{"d_model": 256, "n_head": 6, "d_mlp": 704, "vocab_size": 2048, "activation": "swiglu", "norm_place": "pre", "qk_norm": true, "attn_scale": 0.125, "bias": "none", "init_std_up": 0.0313, "optimizer": "soap_variant", "lr": 0.00509, "weight_decay": 0.0, "batch_tokens": 65536, "doc_mask": true}
Each number is 500 + 25 x the weight over the matrix's rms, rounded and kept within 0 to 999. Layers, rows and columns count from 0. Numbers have three digits each.

# up: layer 2 MLP up, 704x256, rms 0.238, rows 119-135, columns 0-127
# down: layer 2 MLP down (transposed), 704x256, rms 0.217, rows 119-134, columns 0-127
# gate: layer 2 MLP gate, 704x256, rms 0.231, rows 120-135, columns 0-127
up119:498511495520471481522480486474480502543512535535438530458516520519513477459539533506503466505473497521473505536484462535498469483514476510528513556506541515541503473493462492489517513470529503502509487459462528499515517496543494469543510480525490491479514458519511473494528518431535485471542487500448489513538481523486504523506490515488489486475468492487502520471477525515510473527486
down119:560502496523526487500498474490503487505464492520515433499497549447493516530471483478506482554525495528474538494487480452495512524518466488522487520527492481491454511486475552474478475491432525475488463508514524491472526457495526471513477473495474496491457534554483566492473479495468509500476529467495498505498501438484509504525516536493485480492496469528535507498486528491522495522535
gate120:495486523555493503481510497538536531465467519522535527476473494528480532531531475436493520522480468482447503532494496452519477511496524497490494472476510475479455577496507545529527467518482507510537494485482538511460490493507477521518491496491452483538529504524485491515539503479483500468541461494465479509456509482525566535522453560468491508572496561491497522514511495523445476465440
up120:487519493481537481501506495521451552513475513459520521505506457487532529548492524518469478517474494524511514507519491501461464475526502545505510509475497495493454520509485516515490534495575530490470534531535506493492513526452487497499513533491506521476420505520539451471526469488496519552458499462473536540492491548513505461452477472514509516508486475433457473535512516497479497529457
down120:492521500519469521497509516510525533524506554507521492518548544532504513496481447486502561519535484513497512473496530505466530502492504498467495495483559536547472583509501504532506493514513480489524457503449458463515507477508433506494510508515489429461527523467518500526502538517526480476488507564516470501517481463511528502488491490513515509489511536504513532489492468509465483512466
gate121:539471549524508531488511458503539473474473466436490591470551522550481496522530520513556422486493499511469560446547456429538490448394554483477476523483454501455502553469519479520486473529497506470448489578569444524538506470445534562543488478502548530457458514490468449474475495520541577455513489525468470575503523502483523459533549417515563567562469495539493517562537466480462483520436
up121:479541533542543507457522481495536489515484430451455588500582494608435583563580503455558428507493508483450522499576444397610518417350533491485427468488517465465538521458512497457537518572443463504424500560595463517575466521491495542560523466525454466525451506535487480429456461520564565450472508505459497524470509504489530460545552410520506543566477411532562500556505470486478475526456
down121:539521470531558480474501513475544509545483538495468539501575518526453513500489484447533583504485492494514543520515536465534494440448534406505442472494483486541518521495456543521544560574506486457431502478470455515544484476482519499526523503576512476430462475465472495477472510475504566510472482537520571501470454512506524400476507499530472490562470459535526481521463501462484498490456
gate122:503426518493495476485510502507460523556547480499478464467507541568506528528471502495506493469455486431545554491505496559539491504480492458535501493519504512503468512492518495481461516470504496507518518492479490537531515530468491516525482467505511454536531477423490484502514468486498471494462474501499508521511531487517444566482496466530529490564492499475504547535460541514551524495466
up122:493491538484485504476523518487505514532498497491478493473507483516494490473446549487457494541478519514494516454524510525480531473482536493487493547565522531533501546535483531513547499488506499547540493481527490472517486470482539523482484505521471536497511467497490475526508475495488480504500497484442477492521532507511494519506517460520473512435519537493509513488472473524551457484487
down122:437437497484513513479524478458481504516486530485497461512504502493498547522463497513503511470468504466455480487474531519554542534509512495527520494471500513510453481472490493487451494510480480512472481537501460528530521548489473517462525532519503494499510492502519492482514506538499485504544525533490499484506502512526480465545479498517497496510467484486512524480430501480488480497495
gate123:465515478528474506515537490536525504466566523478518502493510537479481520525543507527502478464506490466454483470540500523478546482509498498476452500511530506530547493509468511477471505461523527478492532501507485510511491496474500533501439489485509483483533502469517493527521507512492574508490491511503551497474457487472505468491486521487491441500559493472480521502491482490513456462499
up123:478480505507567436501488483495460517492480512535499505554512480493501532497500495456508484506487512498471528514508541514491470452492542507467443507512495502466476462478481516498510538483529540557464448473467477528480495496473493476524482506480501521539525521465473528492497543511478496464520502501540517499475497490481559512497514492527528528498518496459478527502499513546485529506472
down123:528476553514492501505509499545542531454521445550519481499494503525469496505494520499482510496487521485521513507540523517504559486500512485524505481501502473506482468505469451518476488490552492489477493464496461506482476529500489486468511462512525511509518518483490515446491535491500513525485492483521476498429487458520478484516474481519540495521462480471486521522517486482492518494483
gate124:515506529483503522495503518529514544514524520504547482521488499545545494473523522473497466516542504480466484440458472491488495531478541511511495534527522479514470493455512453515500526482566513501506492453469498471505509471510494486512550470476537486499525483506533501534500529525532465538482539499465519487487508512459496520524476475533476487491485496518453510534516505497452525471495
up124:498527487505505509499467500488460472520507493524474484481519516512501497556507462469491511466544542532506481440485511484537480501538508501510497514553495460514500516488485478491489488457518495508491500474490513504516501529509460496473502464466482538495533456497508490529490517539454528513516450493509502460490489496498540502464524490515483471539512542530538516483534473455524516522518
down124:495485499500467508520489534495494481509515509463494497454481507530513526483550490479459502496548461535517509507465519494513480484522476535500509454541465470469542495468528499552476500501499510510492557497505451513520495495534511499516503485545466540457513488536499513472518470522482493506511494489504540514566470527517515485527506466515499470532499478518557482531488516519503504483524
gate125:534529488475497484498519513473459475508468495488503493468495493532467500477525528481484522562530484507506485563506469470520518457495535457528544522505493513501500493503510525509527515500518510527487481551498494479508494479473557496493510485526513456454505524483512500499485507482489526532488489475498527475487505521478503499499488483515523495495523515496489466513475485510485500485522
up125:527487516511467451496471489506502486468514534498546520481470532491461512498508446493479509499527520524496504524480501499503556480478535502514514554473484480496521496513493493507528499474461493469478491511507503486512495524509504502513480467498523515480527518481513504556485481503511508519485498477490507464517470534517489470499470488529526533525520490500497466497542481503508492531495
down125:491509465446534507509540497491531548472500459488491496529495520477499509464509448488494474472487512524494502522519489467518502480464474533513487509519479479492540511475538532482477484559511512487503458506485510461523507490567508485521472514483550482546509498493479490495481501529473503477462525482531502496517514479515468575511493504499504451481486507486532464491505496508460516508477
gate126:486532506496515550481504484521469471497498514520510596522507473496457519513498493484457519498541493525512547488506540471518568516528480479475468464487493507486475504486477538483452466476459448500510502487511480481529526522461503536499436486526481533502455507478503515486511514488519522485499551469501492560491485479496507544495501517504484484494529533514522504518505524490507518477461
up126:471502494504516504464489470505509487491526517516533508529501480501536527495482498474493487472463481495503510478492543503503468536479494509472530490505498474512454477540524512485488494475516509557508510487504495508490485472460481474512489465450510519507495459469506495524518500487500527436501506505509452510504468505478512504482525501466514493462500526482483519462452543506507449501516
down126:496499518519518503494520461536508514489522485490482488507466503512495551473497501509536482498475499489500527493534509502512497528493506495527503526460540495569473480513485479481473485504467551500501532472517514532532483524514497497506479449545528504518493521491494499487476466457519536488505517531492511448492485497475532493493532513471494499554551491479512498514526493519479499503500
gate127:504481433502463524519479497503509468513501500481515502454518538508530520492503530534466526478469501465527490482473464487520546510516486506500475510492500502525501499525508494476516531506470516485483491492516458511462495470530515509496415511510512522497494540468513512472511510487469509519529530566493502507510471506491506477469469525474506492485479494542447542508448509506510457476519
up127:511509499502501475478524564514501478468508550482491538520516495492466503497514502512517441498503500517501492527476494515513532515503505472454487519524500519527532498488510532530500535500500490512503490450496501517533463481470518498530525518520541506502465494498522521471508498548499440463502477478504479469484482539473513515513461496512517474500487515489491479490537475466482466539479
down127:461493509459498466492526483529487510497481427478524476526511529517514517514505505511517470493532488498463513523539514500535500559530469490526506506467512514473540496511527487523509473493531468513484465512561544531517497452533506530489501508529488515524508523533515511526491487514498479530493484473538488504499505501524497471516527491535527490485514495536457472490509519539511488486503
gate128:473499518498528492528497522521516482521496507518507509482531509481469538495470485497499550496481508488501494520526518491453504492497507519532503525481537482498541518521458504503445472476513486500498488477512501500495541474483509508516529566484453448462558501491487470490482523489457491478494504490491508515514496460518509513464454481505479553494520533490522533519490547512513522494485
up128:451492524522474488522476427525484508535474478486531489521515518462489530451509482499492513471545479529484525489518489538489542506524521480556546559519458513484502501500502525505454512465497526538470509479509509509509561516528475511522535536470523490513546479498525480457467496499506499518506533505501485502549527437481497507448524516501441517486449549510551504460487506483531481467499
down128:487491543494494465520480487476488492541494486477545488479511503484509529488461522474516527497517531502479494518498541472516524502497469520513491505547498520468528536476477568495529490490472464501490506528475503517507493501502495526526527469525439444474487472492465513473494498495515494436516487476553505496513542477500506529467508542488491514498471484519530471511481492572490456487496
gate129:505475537487501505486470522461492522488513526471512492496504493501493511509490467526557518467546426515512514548445488515507507457515485481503459489536522449501470564490484467524550544524522505464513557467525543513510471505542542476548447492498489467487500493477485519526520486467524493516479532494480509450474500463501463510453464502510547485551518531501510520501475500488557494461498
up129:535519493488566528490521532475516526538486499492487514516476497522508521545473484501503454467551479513525484466476464499458546502560510542477531470518505498503473524507533507527526515487519498516478534474520491500456458525501502547485499473483509501493538461481491549490547515545464494507455494521495525475506550473531522519516498485503488482493512509485478533498508505495497459538500
down129:493504506495506556479484488538475507532487514482476507510506497437463468447562486491561492504497528480480501472481503527497482495521498456458493502551520444485499489502515494472492484499492450530453492508471451495527510466510519517439509490511544451505518488484494542478524484510508482510464529474461519499504503489497460525501489495517529519512531491482511535448466520491516512480463
gate130:505471479517484500505528467582496477503527508473497500479471513509488517481494487495532494506522477509494466480495493540499558501508530476531514472476516470550502467500472491510448503501531536476523542500474470489519494507506476478533518500498527534481534549503461481479510497512550494465489495501459524500544548475582495462481513485467507503500482528498522522488468509496540513479532
up130:507504526523580465498481486562524533499498521485478484464503539506526517496485473481478561496531517473526494538475485554510544521490467460549512480500508490511523516509459538474436530515562511491427500505487499490455481462489488518508498474495522517503534503511492515466482509489505528458511474545487489504514513504509551488548532528494495485509442528476522505495536529534468483484534
down130:483486483474511499521525516542476495480541488472480509502499544461489499503512509488496487527514503566487458514514498506503534500534492512528496505510482492472493455491491505514468509496531504544478475493507487506485473478498553483515528517527454529508549495524476506545515524472524484515487491533532529490508522488519453480472470508544505539455521482521559538537485482510521501484510
gate131:456484464480497475471483490515514535524464499497512528455480512508513506513518508509470499479496523530487489518446454502482494518507483499530467467540506532491484495491509497500473519451468502504594485488521520497500523524511496481516470498510527483519493504514496481512463523488551537504516546510461527516485533469495515473566468503524478495503503502471530478476481506467473485503512
up131:475512518504492443512482485474523480527419496481464423540526508484508537548536488551498579472513518520513491537511523535512526473472476534512476503504490507474498498532476515453502488500544483509458461524494457511526533498476477496503474460487461491532504517471500484543483520519504487491491472530520522533501524518492520507531529499477460524555522477501461542539503499530547471511489
down131:536494509465497484518465474543494509512477521511481490514522468470515487495503524495509468503475501475501482470521520505519540488453494521464552463495506501525483515532473447528500456460481444533549484463437494512467511489498479523460466499519505500532496501497507501540500517499496486497491502505554500465488484517520501491514518469540474525505506511479488516454468486470488530465478
gate132:508467526508490483489501515491537509475480499419528454489539504489488502506478499445535549485447527540520502496519497469452478447532494488488507552496479505523495547486534505474492519488503464466557525518492519493476504556468492453455485488501521521529522501484515495520540523479540490489560484516519513500485547471517483512493511477514493484515521538493474498532522507525503536558522
up132:493536503529494510463470500527509494493524498538529495522509503487480509495529446461489512521559458523487538470493484540548511509527516474512516456461483507478523528502497524482534506525534523537475523496512503493510508519522500491460536485541459485479476468487498512479495519527524530496464501513545475492510530538456485548477527536484514483521489511507470514457525519481503514525468
down132:517481513522484506492520497492498489495479455469514489493452508497472496478479507515488454519480545466529533538526513544497500501484471487494508489500488499465513473490544480544485529536474471494530474477518495520505466517510495501493465509450493470532466504492500520519439485496478444515490496507483551501500507516516524508546519539472543524495544507483457461542516531503546495479463
gate133:517509509513546541490555512466534546508478535501516530497490494536490521510490490507505507484499516524510516508516488479459465498519473479523504517515520536494449513489539491490521499517501486519466519498483484487543544514525476436462491487528488492486462483500487506527523529467525542492508531509494529517513506527446473487543510507480455477492550555533512479529490449477480474517491
up133:497468535490497541547517507496518489475531531522467533519525511509502522506474477472497486491539490511533465529504531498466518519506468518500480478511503527522487500496523506484531517473513499582531491439487476500559534507471498487458501495525523471523456535479531474490497495521492516501496489473448504503485493500499517436516505494526481478485503523525507491486507483474507489502511
down133:525533482476455504522508507518502469500482506496476500503476480485512512520466507507482507527480555532491517438498478540477494505493505491519516492546547496516481501455516539481494470497500507537500508486516505502509487485466477450480482437484497471506502515515508523541520548476484502506503519506493530524557503525504488505522479434475462486522510482484502450520472477523454526541482
gate134:531549530507490543484501526437512493502512468508519496483538500473501545501499504537532475564526495503518513493466506481521499527519481478539505492494502474492486509503443482516521491536492478477469505506501513501505509486451507507506508516493523530523508518470521479509522481479451489542465464536539505508473497452536537414534467520484558456505484451484476515531520484541536527451481
up134:520494492552499480505519509511517518479502524491459472510520484532486501496528502519517512517528458483487456477465492505489478418465479484532503453526472514512497507552456518507479512536495488510483518489501511516510543520538479528498502493471464517481517492541488506478489514497508475499524501526488540469508481517440529537520514492514449538482471504474512461518500452505512486488523
down134:426519499510524513491493501454526532461506512503539493471481521474527478468525502463489496503503516488517489538465537546507522474490502461542489496494474488512506472514438547524498481504511497494487470526468488501527532513511501495454497509497489475486501519524507459474516541475537501529499467464503495498519470507484539493543527472490516470505517514507501543489479509490495494506495
gate135:533479506479507495469476520506482491475490490471523560510552505501479499514521486533523436514436503478447494554502488466511504532501499470506465491474471528522451496526543480508498538477488514488480521513512473456524481505514548518487486470490460508490533512492526459496506497516486493490464487498505515483492502516492512453443440500510507452505525487501442547517435536493497475491503
up135:475457482488479466511532500474484456474512503542493505467508507495534458472524483509461519479485464547520498485510541491535489470458487503519515496480485488500525509438494447509516580494471498497477510492491480512511482447477539489516467477495485532484454550494524518496504518477507459470538520491475484467531532506461446540476515510483453546510515442509538474510503498477516486495539